Weights of a small GPT-style language model, trained from scratch on English Wikipedia: no biases in attention or MLP.
Each number is 128 + 24 x the weight over its row's rms, rounded and kept within 0 to 255. Layers, rows and columns count from 0. The size above them is the row's rms in percent of the matrix's.

# layer 3 MLP down, 192x640, rms 0.0612, rows 0-84, columns 80-159
size [ 94  99  96  98 104 109  99 101  97  93  98 111 106  98 110  96  97 105  99  89  97 106 105  95 102 101  89 112  90  95  98  88 100 108 102 125 101 116 104  94 107  99  99  93  94 100  96 101 101 101 117 102 103  92 102 116 107  89  98  91 110  99 102  89  98 110 104  85  94  97 101 107 103  97  98 116 110  98 100  96  92  93 112  99  99]
[[141 105 157 139 109 118 140 126 103 147 112 138 156 116 120 195  89 126 104 153 154 155  95  63 132 156 108 111 146 122 160 120 131 169 121 138  97 122 117 144 136 155 134 126 172 144 153 111 133 150 141 125 140  90 132  88 137 142 150 110 136 119 151 153 150 168 111 128 131 118 122 129  96 104  75 130 154 167 165 136]
 [124 121 172 155 139 161 125 127  90 149 109  94 156 134 128 167 106 135  84 131 129 166 127  81 113 134 120 103 141 150 106 117 117 150  98 113  87 117 123 110 160 142 145 121 128 108 147 128 135 141 148 168 110  87 131 184 125 110 112 123 123 129 125  85 118 128 158 142 111 119 156  88  97  97 101 115 121 132  96 110]
 [ 95 163  75 116 153 140 143 131  98  82 173 154  96 112 124 109 142 151 156 138 127 145 169 148 140 122 140 153 110 152  97 134  98 155 151 123 152 161 146 139 109 152 109 129 143 145 146 118 126 145 128  92 135 137 124  73 132 104  96 117 122 150 129 144 148 109 141 153 173  97 127 111 143 132  93  91  80 152 131 170]
 [177 132 114 120 107  99 163 123 147 105 119  90 143 152 134 164 115  92 127 122 145 170 136 148 124  84 115  95 135 126 128 151  81 134 133 145 163 152  90 176 138 131 157 102  96 175 144 135 160 123 127 145  96 151 122 191 123  90 135  65 136  84 122 119 109 145 163 125 124 108 118 168 124  92 135 131 133 116 134 129]
 [126 132 137 134  82 114  93 162 125 136 129 136 187 137 139 115 150 131 115 123  94 121  95 128  93 123 149 140 147 121 128 100 153 146 165 124 151 127 120 100 117 154 141  86 157 105 116 153 153 132 131  95 122 127 124 113 134  95 132  89 102 104 154 141 143 139 167 117 151 158  93 132 101 145 123 108 173 104 126 150]
 [130 164 177 126 114 108 160 148 191 157 120 133 159 174 116 118 110 101 127 148  95 153 120 111 149 160 178 111 152 127 135 110 110 121 145 127 119  86 114 143 152 124 138 120 110 134 127 140 123 149 143 103 114 150 142 127 128 118 155 108 122  85 143 100 147 126 118 141 139 130 109 130  97  95 184 144 159 143 148 118]
 [173 170 162 134 110 137 148 124 130 149 139  89 133 145 125 116 141 146 138 120  61 133 118 102 142 126 144 147 161 136 131 142 106 123 119 112 134 129 167 168 124 145 139 121 121 139 160 112  90 171 143 145 115 109 122 101 127 149 156 115  90 114 175  97 110 145 186 139 100  98 100 128 118 122 136 101 104  98 103 120]
 [121  85 153  89  52 129 148 103 135 120 108 154 159 120 130 134  76 122 115 126 111 175 128 147 124 108 148 155 150 149 124  71 104 139 139 104 134 160 118 126 109 107  84 116 146 120 128 116  66 128 162 127  74 127 127 119 154  83 156  91 108  88 109  95 113 156 122 123 111 152  75 102 134 135  90  77 105 174 140  93]
 [120 104 124 112 101 147 104 118 108  94 152  97  90 143 107 137 141 136 161 101 136 154 120 133 117  93 109 110 137 133 151 121 107  97 129 139 112 162 179 168  96 140 120  83 139  97 148 137  82  89 104 118 120 125 106 107 110 100 109 116 152 153 153 117 130 148 121 101 153 125 139 123  90 143 158 164 177 129 116 102]
 [102 156 201 124 153 119 111 139 179 159 154 111 102 124 106 142 120 134 157  88 136  97 149 116 113 148 132 169 113 155 168 153 145 111 133 100 154 117 133 126 118 141 125 113 153 119 160 101 136 104 111 178 122 115 131 140 128 114 133 146 150 169 116  77 160 127 144 137 128 153 149  99 168 113 118 135 147 160 137 159]
 [157 100 137 144  73 115 158 137 174 144 133 128 137 117 159 187 127 114 100 101 142 122 112 141 129 133 135 131 141 158 115 135 142 146  87  89 114 109 106 143 121 137 125 162 145 138 124 128 137 123  99 126 161 135  94 109 146  95 123 119 157 131 133 101 131 121  94 129  90  89  81 123 132 124 124 129 108  73 117 136]
 [118 153 117 161 151 113 162 156 121  98 116 125 118 156 132 122 138 110 121  84 123 149 137  95 101  97 126 146 153 109 122 146  94 103 108 100 123 115 135 140 112 120  98  72 130 110  93  43 139 141 114 140 125 166 119 167 153 147  95 148 142 110 102 125 172 118 116 145 110 144 120 127 127 106 117 132 103  82 118 136]
 [113 139 132 132 145 132 126 127 118 118 128 132 132 112 143 132 118 143 163 170 133  78 130 101 103 128 142  75  98 163  83 102 157 153  69 130 120  98 114  66 104 150 125  90 132 110 117  99 116 158 133 137 130 129 133 146 138  81 114 162 129 160 135 130 133 132 168  95 182 123 126 118 135 148 125  78 121 102 107 145]
 [117 169 148 144 134 129 132 124 134 145  89 120 120 116 124 151 139 178 103  92  98 140 104  77 177 138 149  99 103 133 119 133 165 118 125 146 158 102 116 147 157 130  91 102 187  87 136 117  84 114 144 154 135 123 123 144 149 142 124  93  83 109 120 114 150 119 160 136 112  86 118 178 104 117 152  96 159 100 113  81]
 [ 72 154 143 103 154 156 161 125 108 161 143 119 158 164 145 137 141 118 119 103 124 123 114  96  75 117 146 122  65  94 159 111 109 172 153 136 181 128 167 107 102 116 148 116 125 129 124 116 145 137 104 126 140 113 108 119 122 130 127 132 116 102 132  87 134 128 143 165 120 134 143 123 128 118 166  97 103 154 143 143]
 [133  95 141 121 148 113 123  98 107 115 128 133 135 140 165 128 131 127 121 148 114  91 100 123 102 130  98 112 102 115 121 129 126 108 144 137 119 119 154 137  98 126 156 151 114 154 138 127 139 132 134 176 127 146  88 137 130 154 142 155 161 134 157 120 139 130 116 157 152 106 146 118 125 135 157 156  99  76 144 144]
 [119 127 129 121 140 101 135 146 158  79 105 168 133  95  95 106  97  79 178  97 135 107 121 100 129  96 127 125 104 144 120 151  99 148 147 106  82 141 105 124 132 100 153 119  93 129  96 116  88 164 103 163  77 133 123 140 133 113 129 160 182 150 137 104 122 115 144 145 126 162 111 123 153 151 128 146 100 163 126 146]
 [100 119 118 171 149 108 146 125 155 116 141  97  97 127 157  98 130 132 127 145  96 168 182 113  97 155 141 130 109 101 157 140 102 120 166  89 171 132 159 130 111 127 169 112 127 120 115 124 105 125 139 165 120 152 121 145 116 125 138 112 120  94 174 142  94 126 150 130 168 142 164 110 145 124 156 135 130 112 149 150]
 [139 150 115 192  81  48  95 182 126 150  94 116 106 137 126 134 134 130 113 147 127 118 100 152 132 144 162 134 147 100 141 150 133  85 110  81 121 125 128  95 162  98  59 119 106 123 119  96 120 153 128 114 123  98 128  89 158  87 115 145 107  99 165 157 132 137 126 163 151 130 108 108 119 122 146 112 102 126 122 147]
 [124 107 145 104 126 104 107 145 149 131  70 141 171 174 137 157 107 101 157 149 163 104 148 124 104 117 144 143 112 161 129 146 108  88 118 108 136  96 105  86 155 157 176 151 145 178 142 129 155 115 107 132 115 168 168 117 153 131 160 121 162 139 161  91 145 117 143  86 102 156 126 120 103 120 125 111 128 160 176 131]
 [156 109 130 159  83  78 118 127 151 123  63 160 139 127 153 140 112 108 108 123 112 105  98 133  92 129 134 150 142 124 136 139 118 113 165 134 155 106 128 127 160 116  86 138 139 120 157 120  80 125 125 131 161 103 156  95 150 119 126 126 124  89 119 135  93 141 130 107 116 154 141 144 108 128 117 192 144 119 110 121]
 [163 122 124 117 118  83 118 131 119 129 109 147 104 152  93 140 159 144 100 142 135 126 117 110 120 162 132 144  93 124 126 180 103 100 110 136 140  83 131 145  94 144 134  96 104  99 123 192 151 143 131 155 134 128  90  97 149 111  80 156 111 139 126 136 136 102 138 154 128 113 111 100 140 146 127 109 146 112  97 150]
 [112 117 128 137 149 110 114 122  87 141  96 125 126 133 118 103 154 201  88 159 120 171  84 143 132 129 137 134 120 111 139 155 121 156 140 120 107 151 121 100 136 153 122 127 149  90 164 151 101  96  88 160 120 117 180 155 100 135 113  91 130 134  52 138 174 103 145 141 162 140 113 144 153 102 118 146 131 143 123  45]
 [131 135 134 152 129 165 135 102 139  58  94  89 155 135 140 109 121 121 124 118 143  94 133 147 146 145 109 161 133 143 139  79 181 156 118 128 150 133 131 130 152  73 109 101 133  96 163 153 146 123 105 142 180 113 126 135 114 152  81 124 109 149 140 113 125  80 159  89 131 138 132 149 124 156 117  93 110 123 130  98]
 [169 141 133 112 105 104 147 136 131 119 102 183 126 153 153 143  88 132 122 129 103 130  84 114 122 137 155 127 123 126 155 101 146 115 148 120 118 132 137 128 126 146 127 103  98 110 120  83 122 133 177 178 160  83 107 138 162  97 118 142 142 121  96 150  70 111  98  93 149 107 151 118 134 135 124 156 133 126 128 174]
 [134 112  71 160 107  98 101 113 105 131 142 146 129 123 151 139 147 147 126 119 148  95 153 119 100 103  99 105  98 124 132 108 168 157 122 118 144 166 124  97 128 173 109  92 178 108  97 121 148 161  91 150 138 135 109 123 142 120 119 175 123 177 109 153 129 120 127 113 109 144 169  95 140 165 120 138 115 118 130 104]
 [ 93 142  90 145 153 124 135 143 112 131 146 107 140 126 140 185 110 114 117  92 118 140 181  93 108 110 150 116  98 154 128  77  97 121 162 107 151 134 139 131 163 154 102 153 128 159  90 132 145 130 111 134 185  76 123 134 110 164 132 151 115 174 123  70 107 120 131 105 138 131 165 157 142 125 141 134  88 131 131 133]
 [122 110 114 163  97 107 147 115 138 151 131 157 109 111 118  85 114 147 108 132  51 111 108 127 116 121 121 125 148 125 100 117 183  88 132 129 159 124 163 143 116 146  56 121 114 106 178 134 136 135 161 132 161  98 132  93 115 103  76 148 148 129 139 147 126 144  78 128 148 136 172  69 117 135 146  81  98 123 101 134]
 [126  98  95  92 144 138 143 102 157 106 143 149 135 119 116 139 129  96 107 113 118 145 121  88 163 124  99  74  89 139 162 121 143 165 131 188 144 152 140 129 106 123 102 149 105 167 151 128 184 115 159 127 124 163 178  94 158  98 114 115 138 163 106  86 134 159 138 135 139 139 144 114 111 112 134 123 117 164 138 138]
 [117 119 132 166 100 122 139 156 117 151 155 118 142  87 154  96  97 109 144 114 151 159 147 172  82 144 107 106 162 125 108 138 127 133 143 118  97 165 131 117 117  78 104 134 150 145 112 159 207 170 121 101 121  96 130 130 138 149 133 128 144 112 159 134 202 125 113 138 164 156 114 120 131  96 170 161 136 109 149 194]
 [131 114 101 162 134 154  93 159 181 154 106 121 153 104 160 125 101  85 102 141 151 118 120 173 106 113 133 184 159 154 154  99 132 179 101 140 113 119 138 123 147  91 167 196 145 117  81 109 138  79 141 135 147 161 147 140 124  69 127 108 156 133 127 160 157 113 119 127  73 145 110 145 113  70 119  85 167 168 143 115]
 [138 120  81 160 148 184 119 152 135 123 134 157 104 133 109 141 136  96 153 108 104 127 115 141 130 116 112 150  79 144  83 133 134 122  91 130 112 108 158  84 108 145 114 136 124 146 151 118  90 161 123 123  92 126 162 120 176 142 147 136 161 157 126 126 129 130 113 117  98 117 145  81 133 142  89 126 123 158 118 114]
 [140  96 138 153 105 114 128  84 145 148 119 128 125 136 112 130 152 150 122 133 131 134  86 128 152 121 169  90 105 150 126 176 117 109 123 119 166 140 102 149 114 146 128 112 143 137 116 122 101 170 109 159 111 114 113 110  96 141 150 141 133  82  86 110  89 137 127 127 117 100 128 164 107 119 102 127 151 108 137 113]
 [ 97 123 150 122 109 151 137 107 117 106 110 110 126 109  88 136 138 134 170 131 164 153 142 122 109  88 111  83 114 112 127 163 128 120 103  87 118 144 131 100  88 120 102 107 145 124 160 117  88  87 175 134 121 104 127 133 165 174 135 134 132 129 138 152 145 151 152 111 129 128 130 135 130 129 109  84 104 167 129 111]
 [175 115 136 160 139 114 140 171 102 168 134 184 147 158 116 178 110 119  88 108 108 151 131 155 151 150 151 108 133 158 105 135 137 101 136 121 114  97 137 152 138 111 135 129 121  96  92  91 147 166 132  93 157 148  89  87 144 130 106 125 122 128 134 110 152 158 161  90 106 101 136 144 109 173 185 114  98 125 122 117]
 [128 168 136 136 141 109 142 158 149 118 124 146 105 142 136 141 151 123 150 137 125 116 142 181 150 133 118 157 108 111  83 159 138 103 107 124 114 115 119 159 123 126 114 141  71 132  83 159 147 156 107  89 180 116  97 139 108 140  59 154  79 114 100 137 123  86  57 118 147 146 134 108 111 178 144 116  92  86 119 140]
 [108 126  97  73 121 110  80 168 136 120 170 147 137 133 126 109 129 158 113 110 104  89 153 169 115 130 149 113 128 151 132 123 151 134 120 125  85 142 160 114 117  91 157 141 136 124 142  99 142 110 138 117 178 111 137 154 109 170 139 151 133 120 155 131 113 140 118  94 118 165 124 110 118 132 155 134 120 141 145 117]
 [115 130 109 131 111 167 129 107 146 127 169 104 165 127 123 118 119 155 104 147 104 173  95 149 124 101 160 160 148 127 144 151 114 125 114 121 117 119 120 131 122 113 143 127 142  97 124 137 114 112 160 101 162 132 138 163 172 134 102 122 169 125 117 158 145 130 101 209 121 129 148 116 168  76 149 139 124 155 112  96]
 [131 159 103  92 185 157  97 118 142 127 125 113 147  88  98 137 146 113 152  85 162 127 117 174 170 126  96 123 164 114 146 116  94 128 147 139  60 102 157 148 113  80 177 146 128 127 108 101 125 145 114 119 154 153 162 141 101 143 126 128 152 133  81 138  70  96 138 138 129 145 118 181 139 134 111 127 139 136 136 119]
 [171 179 137 113 143 115 157 174 116 136 149 145 103 110 135 145 103 132 119 120 119  96 112 125 161 118 115 174 133 107  84 116 138 135 131 141 147 135 132 138 158 107 152 137 118  99  77 127 151 146 145 157 157 137 111 135 160  66 105 121 113 140 132 162  92  96 118 106 140 138  79 105 137 153 145 132 136 124  73 125]
 [147 121  96 154 143 160 118 128 152 113 147 130  87 102 105 129 148 144 105 164 136 126 152 117 160 131 127 136 113 122 140 140 147 112 134 115 101 108 136  87 137 105 152 135  97  83 137  99 135 128 119 123 137 120 149 130 135 182  86 124 125 182 148 147 164 108 104 162 156 139 142 146 111 145 178 149 163 115 153 148]
 [201 135 108 123 126  77 127 103 166 126 164 172 133 102 111 112 170 150  89 113  93 154 113 101 134 139 160  86 149 148 141 159 129 116  96 131 120 162 142 155 146 116 122 142 126 135 133 109 132  87 169 105 127  90 138 156 156 142 124 172 129 149 146 116 131 142 129 137  94 121  91 133 143 121 137 107 115 121 163  87]
 [155 151 129 128 112  95 140 158  87 108  98 159 145 127 119 139 144 141 131 104  85  92 133  84 152 102 147 132 141 120 114  97 118 108 149 148 126 128 154 123 125 179 185 149 125 128 115 133 109 100 121 123 142 157 120 190 120 162 135 136 124 147 133 129 149 154 104 110 106 143 153 144 138 151 133 141 127 110 100 106]
 [129 122 107 112 103  94  78 125 150 151 118 167 146 138  97 135 115  78 117  95 103 149 146 146 150 132 153 179 104 178 138 166 123 121 163 149 127 104 146 135 175 175  98  88 103 151 154 133 135 127 149 136 141 126 116 135 118 119 148 124 170 167 140 115 123 131 120 147 109 130 168 150  85 107 107 133 130 148 136 106]
 [110 128 130 171 170  73 112 163 142 134 120 146 144 152 136  91 186 122 120 111 128  84 157  96 141 163 134  90 100 158 105 146 120 131 115 119 120 140 125 148 125 130 148 119  92 137 115 164 143 124 119  97  92 118 147 146 109 131 151 170 122 115 153  83 163 118 136 117 138 208 115 133 133 132 128 141 145 114 134  99]
 [143 118  66  82 123 166 106 126 170 130 117 147 137 128 134 153 151  80 146 111 124  93 124 190 104 127 128 129 163 130 153 131 146 114 121 144 129 127 129 115 111  93 138 148 121 139 127 117 179 142 112 175  90 127 139 106 130 125 112 126 156 113 151 159 113 131 122 175 146 149 128 140 142 108 124 156 130  95 115 142]
 [114 149 144 142  89 160 135 131 120 109 113 117 131 152 150  67 121 134 157 108 133 153 108  83 110 128  86 149 145  94 118 151  96 145 128 121 114  99 132 114 151 124 121 121 100 106 106 158 153 135 167 116 111 138 141 166 117 158 134 118 113  99 141 152 154  88 166 125 139 126  91 103 131 134  75  83 125 118 141 125]
 [141 168 162 136 135 116 142 132 140 154 112 117 130  92 114 150  99 129 159 161 146  94 144 127 158 101 120  90 104 177 128 121 144 117 140 142 125 137  82 117 106 112  75 119  77 170 182 154 119 160 135 147 104 110  90 151 116 156 126 107 136 102 118 106  95 120 132 150 130 104 129 171 115  92 137 116 122 148 140 143]
 [147 151 128 111 110 129 114 106 148  98 138 124 105 150  95 129 137 105 151 107 122 143 129 121 133 103 126 119 105 112 148 119 132 139 117 142 135 114 110 126 158 162 195 130 143  95  68 140 103 133 123 145  87 158 119 150 114 117 107  88 173 121 118 126 156 129  89 143 134 124 118  86 141 110 152 103 105  91 107 141]
 [156 123 147 117  89 131 126  89 140 124 162 134 144  95  99 153 100 131 130 165 128  95  98  80 135 148 144 153  99 109 161 138 122 128  83 114 137 125 121 140 139 126 137 124 158 134 138 144 134 189 132 141 138 149  97 147 106  78 134  92 126 112 128 117 133 136  66 130 147  96  83 117  86 125 156 142 172 191 166 156]
 [139 120 134 168 148 129  77 162 113 124 128 125  59 126 149 113 156 150 143 113 152  93 155 147 120 141  68 138  95 121 102 165 163 129  64 130 103 139 136 168 132 122 132 158 105 147 124 125 100 138 114 119 113 173 105 174 126 141 135 151  89 166 129 108 128  99 138 100 119 115 128 130 133 131 141 100 115 117 130 148]
 [ 98 165 162 100 174 183  92 138 107 126 176 106 123 107 146  84 133 161 152 110 144 141 105 157 144 152 106 156 116 115 117 139 150 108 119 148 130 118  96 136 110 122 149 162 132 115 170 137 143 104 180 130 100 160 114 157 116 115 150 131 151 124 119 139 107 106 129 127  65 144 115 113 144 196 119 139 127 153 106 148]
 [134 133 129 123  95  95 126  88 134 129 120 122 178 117 117 108 130 128 117 140  98 127 171 111 155 179 132 135 148 126 162 100  86 131 131 126 102 161 102 109 145 138  84 119 115 132 154 129 139 117 142 156 126 144 100 169 130 147 143 156 130 127 126 148 101 139  89 137 137 176 144 111 105 118 124 116 160 122 133 131]
 [111  96 117  89 138 147  95 136 107 148 126 152 147 151 137 167 117 111 123  87 126 145 109 151 162 138 127 114 126  83 144 123 148 136 153 131  98 114 129 120  86  85 130 133 128 115 109 136 109 173 119 110 151 105 115 118  75 129  90 125 135 153 120 148 167 139 143 130 142 158  94 152 109 108 116 135 120 146 150 119]
 [147 136 132 174 156 135 118 135 122 116 130 125 120 144 116 131 168 126 133 124 165 136 151 123 145 176 144 123 120 127  95 151 116 126  75 155 143 125 135 148 150 142 133 111 108  99 132 152 122 125 106 126 148 122  97 115 103 169  40 120  92 165 126 129 163 131 136 124 105 143 142  93 118 120 147 146 125 108 155 139]
 [131 132 157 121  71 127 121 109 146 144 138 125 124 125 122 158  96 130 141 137  79 157  61 122 131 120 146 125 157 130 140 130 112  87 144 114 127 115 108 160 127 149 133  82 169 161 116 134 141 155 102 111 112 123 171 110 127 147  84 141 154 115 151 132 171 132 110 113 171 128  93 136  62  96 104 115 107 107 131 104]
 [ 91 122 138  87  89 101 159  96 114 143  98 114 130 122 173 128 114 126 126 126 117 165 136 132 143 126 117 128 146 167 105 158 127 112 130 144 127 140 155  90 104 115 110 126  83 140 147 149  90 167 123 127 146  97 126 121 135 138 115  98 106  96 109 144 142 139 131 121 115 144 113  94 122 128 121  90 140  97 129  62]
 [ 98 104  96 129 116 126 158 105 127 112 135 102  96 131 183 113 132 157 120 137 128 130 163 189 100 136 109  95  94  93 133 122 112 115 136 137 164 135  86 141 101  98 122 127 119 133 111 150 153 170 143 149 122 148 135 150 101 127 139 114 115 137  98 139  53 158 118 143 116 136 141 133 100 107  64 102 137  84 171 141]
 [141 155 151 104 160 134 105 134 151 100 170 148 102 129 140 126 162 150 132 130 105 119 145 136 177 121 131 112 138 133 119 114 149 156 138 178  88 104 104 150  92 105 143 131 135 166 160 101 130 100 147 145  80 174 182 196 141 137 177 114 103 146  91 111 147 100 118 138 101  96 110 142 144 106 124 115 150 151 130 114]
 [139 144 115 134 138 149 124 120 144 191  98 154 110 103 110  97 137 157 157 114 165 140 137 139 124 142  97 123  81 165 153 123 158 101 116 136 106 124 105 130 152 137  97 198  70 103 117 129 125 190 148  87 142 149 121 171 156 149 132 158  78 121 165 125 127 112 123 123 143 121 119 101 103 155 129 116 136 146 109 132]
 [151 127 111  97 121 146 129  99 153 114 144 113 149 134 121 155  95 102 151 112 109 151 165 121 167 122 154 105 166 111 133  85 125 116 152  82 118 133  65 138 150 160 148 118 106 154  93 154 119  99 134  78 129 120 118  95 173 118 144 126 152 131 105 111 121 123 138 147 114 112 133 113 105 111 153 117 130 139 113  93]
 [146  78 123 149 136 109 160 153 130 190 123  97 123 111 133 111  81 109  92 121 105 117  79  87 148 150  92 171 140 107 103 138 124  93 157 167  95 127  90 110 141  92  99 140 101  77 108 147  99 155 200 124 143  71 142 137 130 141 102 105 184 121 110 104 129  91 108 122 107 143 138 119 136 107 158 124 156 102  90  89]
 [ 86 124 108 201  99 133 124 158 103 114 112 166 104  87 182 135 108  94 133 106 130 144 100 130  90 119 147 154 132 134 113  55 135 146 165  92 129 119  92 120 126 137 109 143 107 121 149 129 116 125 103 135 107  97 166 126 150 136 153 171 138  80 154 145 117 131 148 130 144 114 154 174 120 118 109 133 107 153 165  90]
 [147 108  98 115 139 124  82 130 121 144 117 133 132 171 100 147 131 142  87  79  93 158  92 137 151  90 143 139 107 118 110 127 102 116 144 111 151 144 182 142 151  92 131  90 127 117 142 120 162  76 150  94 166 128 113 160 132 137 137 101 155 118  76 130 122 136 118 103 100 132 138 137 124 100 142 141 139 144 148 143]
 [131 161 145 103  94 136 118 134 103 163 105 111 145 145  96 123 155 113 151 112  85 150 147 101 139 103 152 162  75 130 144 129 125 144 114 128 130 129 121 126 190 114 121 139 146 141 158 101 116 126 122 142 159  91  84 136 117 102 141 125 133  78 139 143 137 145 114  87 116 104  99 102  79 140 176 165 135 118 109  75]
 [119 155 105 137 148 138 193 116 144 124 148 162 157 105 120 131 118 120 162 123 160 113 131 132 171 133 150  85 170 117 136 125 124 125  92  99 112 129 124 183 108 104 124  90  82 170 146  71 128 143 112 144 141 125 159  90 153 102 164 185 131 127  92 118 112 120 129 131 128 129 143 159 174 160 119 164 130  86 141 137]
 [131  63 134  77 117 121  79 114  91 137  85 111 111  74  86  99 122 168 134 108 137 126 162 101 140 119  67 102 162 131 117 158 140  96 129 111 114 148 143 124 119 167 106 158  89 115 127 170 157 106 117  85 122 138  90 143 115 133 110 161 127 134 164 119 121 135 142 109 102 115 138 156 106 139 100 140 105  96 115 100]
 [124 150 104 152  94  99 112 125 113 124 147 154 145 100 121 193 165 140 136 167 117  91 116 116 105 128  99 132 143  96  83 112  98 114 159 147 142 143  74 142 148 144 135 129 145 109 112 143 138 147 131 146 147 134 104 118 114 122 132 151 138  98 155 118  86 143 134 126 122 147 148 142 109 157 162 102  82  95 155 129]
 [ 98 121 127 107 121  93 104  99 117 105 137 127 118 200  94 174 152 116  51 108 112 121 112 133  90  86 144 122 113  96 138 121 121 179 157 109 121  93 142 110 132 131 127 163 102 130 158 133 109  87 115 141 111 108 119  92  89 119 103  88 116 121 121  99 115 132 129 108 113 101 142 141 160 101 146 141 149 137  64 139]
 [156 153 108 127 100 108 111 147 119 134 114 143 116  97  83 161 127 124 171 144 157 141 117 135 140  86 124 137 138 113 124  89 115 140 117 112  90 143 146 144 132 132 101  95 149 110  69 156 139 148 134 137 133 126 105 147 148 118 112 147 153 135 107 140 141 141 113 134 118 131 115 124 135 145  98  98  95 125  93 121]
 [130 114 126  91 153 170 130 142 163 123 200  86 158 108 186  96 121 158  92 120 141 142 136 167 116  97 107 122 160 131 137 118 117 151  85 134 137 176 182  95 108  85 140 216 150 120 125 146 121 111  95 110 138 134 165 107 151 165 135 113  80 153 130 129 147 102 140 145 101  72 132 120 142  72 160 124 128 168 121 146]
 [140 129 115 139 124 146 104 143 118 119 113 134 159 148 137  90 119  71 109 123 121 126 144 156 112 152 113 143 122 111 127  69 154 181 130 157 129 164 130  90 123  96 138 171 124 126 162 110 108 118 107 152 106 172 164 147 134 116 201 123 141 106 137 128 134 112 147 155 103 152 109  96 138 125 128 115 136 147 109 119]
 [150 142 132 154  83  72 145 118 126 148 105 151 164 131  69 140 132  94 114  94 116 115 151 112 158 163 143 115 116 115  88 101 120 186 126  84 134 108 143 136 148 162 171 100 153 162 137 167 130 135 132 106 108 141 106 114 107  93 140 122 150  86 112 165  81 147 148 110 102 109 153  94  86 122 144 126 116 136 119 106]
 [140 122 104 115 122 144 128 104 105 122 107  70 103 136 147 137  84 138 117 124 120 165 113 125 119 115 125 140 143 117 134 154 141 109 147 120 145 136 152 150 126 132 144 112 117  78 122 123 100 129 149 138 114 147  94 128 152  89 158 107  98  97 105 141 102 202 102 106 124 138 115 124 134 110 121 125 122 106  96 135]
 [102  70 135 138 136  97 158 116 124 154 111 133 118 129 150 172 128 132 117 134 109 106 152  96 136 131 112 104  91 136 129  89 177 134 105 133 124 164 151 108 153 199 123 167 139 176 128 113 109 150 133  84 129 111 155 107 152 132 123 114 147 112  94 128  95 124  82 122 116 117 175 113 125 128 125 115 175 155 115  88]
 [ 78 122 104 106 136 156 156 113 108 128 117 159 113 130 160 148 111 157 127 154 106 130 102 129 119 148 124 139 118 150 116 102 137 136 130 127 140 138 143 130 154  87  95 128 132 150 116 121  93 119 128 115 144 129 106  89 152 131 135 160 141 144 104 148 133  94 151 109  81 134 151 113 125 115 106  86 141 170 120 140]
 [122  91 113 130 117 143 119  86 135 149 119 123  97  89 162 124 127 137 170 115 123 131 119 160 152 143 148 157 142  86 126 125  99 107 115 127 131 145 125 103 135 102 124 148 107 146 150 170 128 139 124 116 133 133 157 138 141 152  90 123 102 144 109  93 116 144 115 139 113 107 133  84 151 128 140 141  97 161 137 128]
 [125 118 135 141 131 167 135 162 145 134 129 108 123 124 104  88 137 155  97 136  85 167 136 205 148  98  80 100 151 106 129 122  71 174  91 182 122 100 114 129 114 117  83 146 133 102 136 141 130  94  98 101 130 109 114 113 173 127 150 102 176 120 158 120 160  99 140 136 142 133 118 122 131 107 104 158 135 126 102 152]
 [111 124 117 176 166 102 159  99 116 118 166  87 142  92 142  89 174  71 143 103 160 143 144 123 139 142 122 144 115 132 104 119 101 192 124 120 117 139 150 161 141 163 127 134 133 140 139 124 163 174 131 145 125  93 159 119 146 125 122 129 129 143 150 109  86 141 114 162 145 107 134 146 135 102 170  99 103  85 103 142]
 [159 139 145 117 114 131 158 174 130  71 156 139 103 163 144 179 132 140 110 123 135 135 111  79 113 132 137 161 130 132 151 135 110 131 144 137 121 158 125 145 156 121 106 146 159 125  95  90 171 138 120 163 164 108 135 166 162 147 131 139 134 159 123 152 119 123 101 146 111 119 105 133 132  75  98 112 148 151 146 153]
 [174 102 137 123 166  96  86 120 165 143 115 141 140 112 135 105 126 115 107 129 179 100  90 138  93 126 137 183 131 122 125 121 129 131 130 137 126 139 141 129  89  90 127 111 134 131 120 131 120 113 141 125 134 114 114  78  85 127 105 166 132 139 128 118 115 126 112 142 115 111 144  84 108 146 146 108  88 134 119 132]
 [105 110 156 146  97 137 139 146 110 123 151  48 133 148 177 151 138 136 136 161 126 113 133  73 122 133 143  90 113 110 134 137 151 107 167 116  90 127 123 106 122 128 157 141 104 137 131 119 138 122 111 133 146 121 115 152 149 107 121 131 140 122 135 129 192 119 127 115 104 136 130 121 128 112 160 111 155 130 123 157]
 [106  94 129 125 125 107 143 121  94 157 141  70 112 111 161 115 134 173 116 118 143 129 123 140 133  82 132 124 127  73 130 131 174 110 147 119 102 148 112  97 108 131 111 120 109 157 135 146 121 136 102 118 182 134 136 117 112 188  97 144 147 128 100  96 172 148 110 122 136 155 142 131 107 120 153  62 129 146 100 157]
 [131 155  88 110 112 113 134 129 106 118 119 117 148 127 143 113 133 101 103 111  93 138 173 131 100  94 131 123 137 131 132 120 144 111 137 144 123 125 150 131 131  92 140 138 135 133  91 109  81  69 142 136 124 132 139 104 169 122  90 149 164 156 132 131 135 152 148 126 129 144 125 142 144 122 115 120  89 178 182 115]
 [ 94 143 141 125  89 110 137 131 145 124 152 149 137 138 113 132 157 117 104 143 103 114 125 168 151 132 146 128 114 128 101 121 132 127 130 142  96 129 132 110 134 151 116  68 161 144 110  88 132 127  96 136 122  96 168 113  86 130 135 125 125 135  64 140  99 119 136 151 115 132 130 162 121 159 111 106 144 140 150 114]]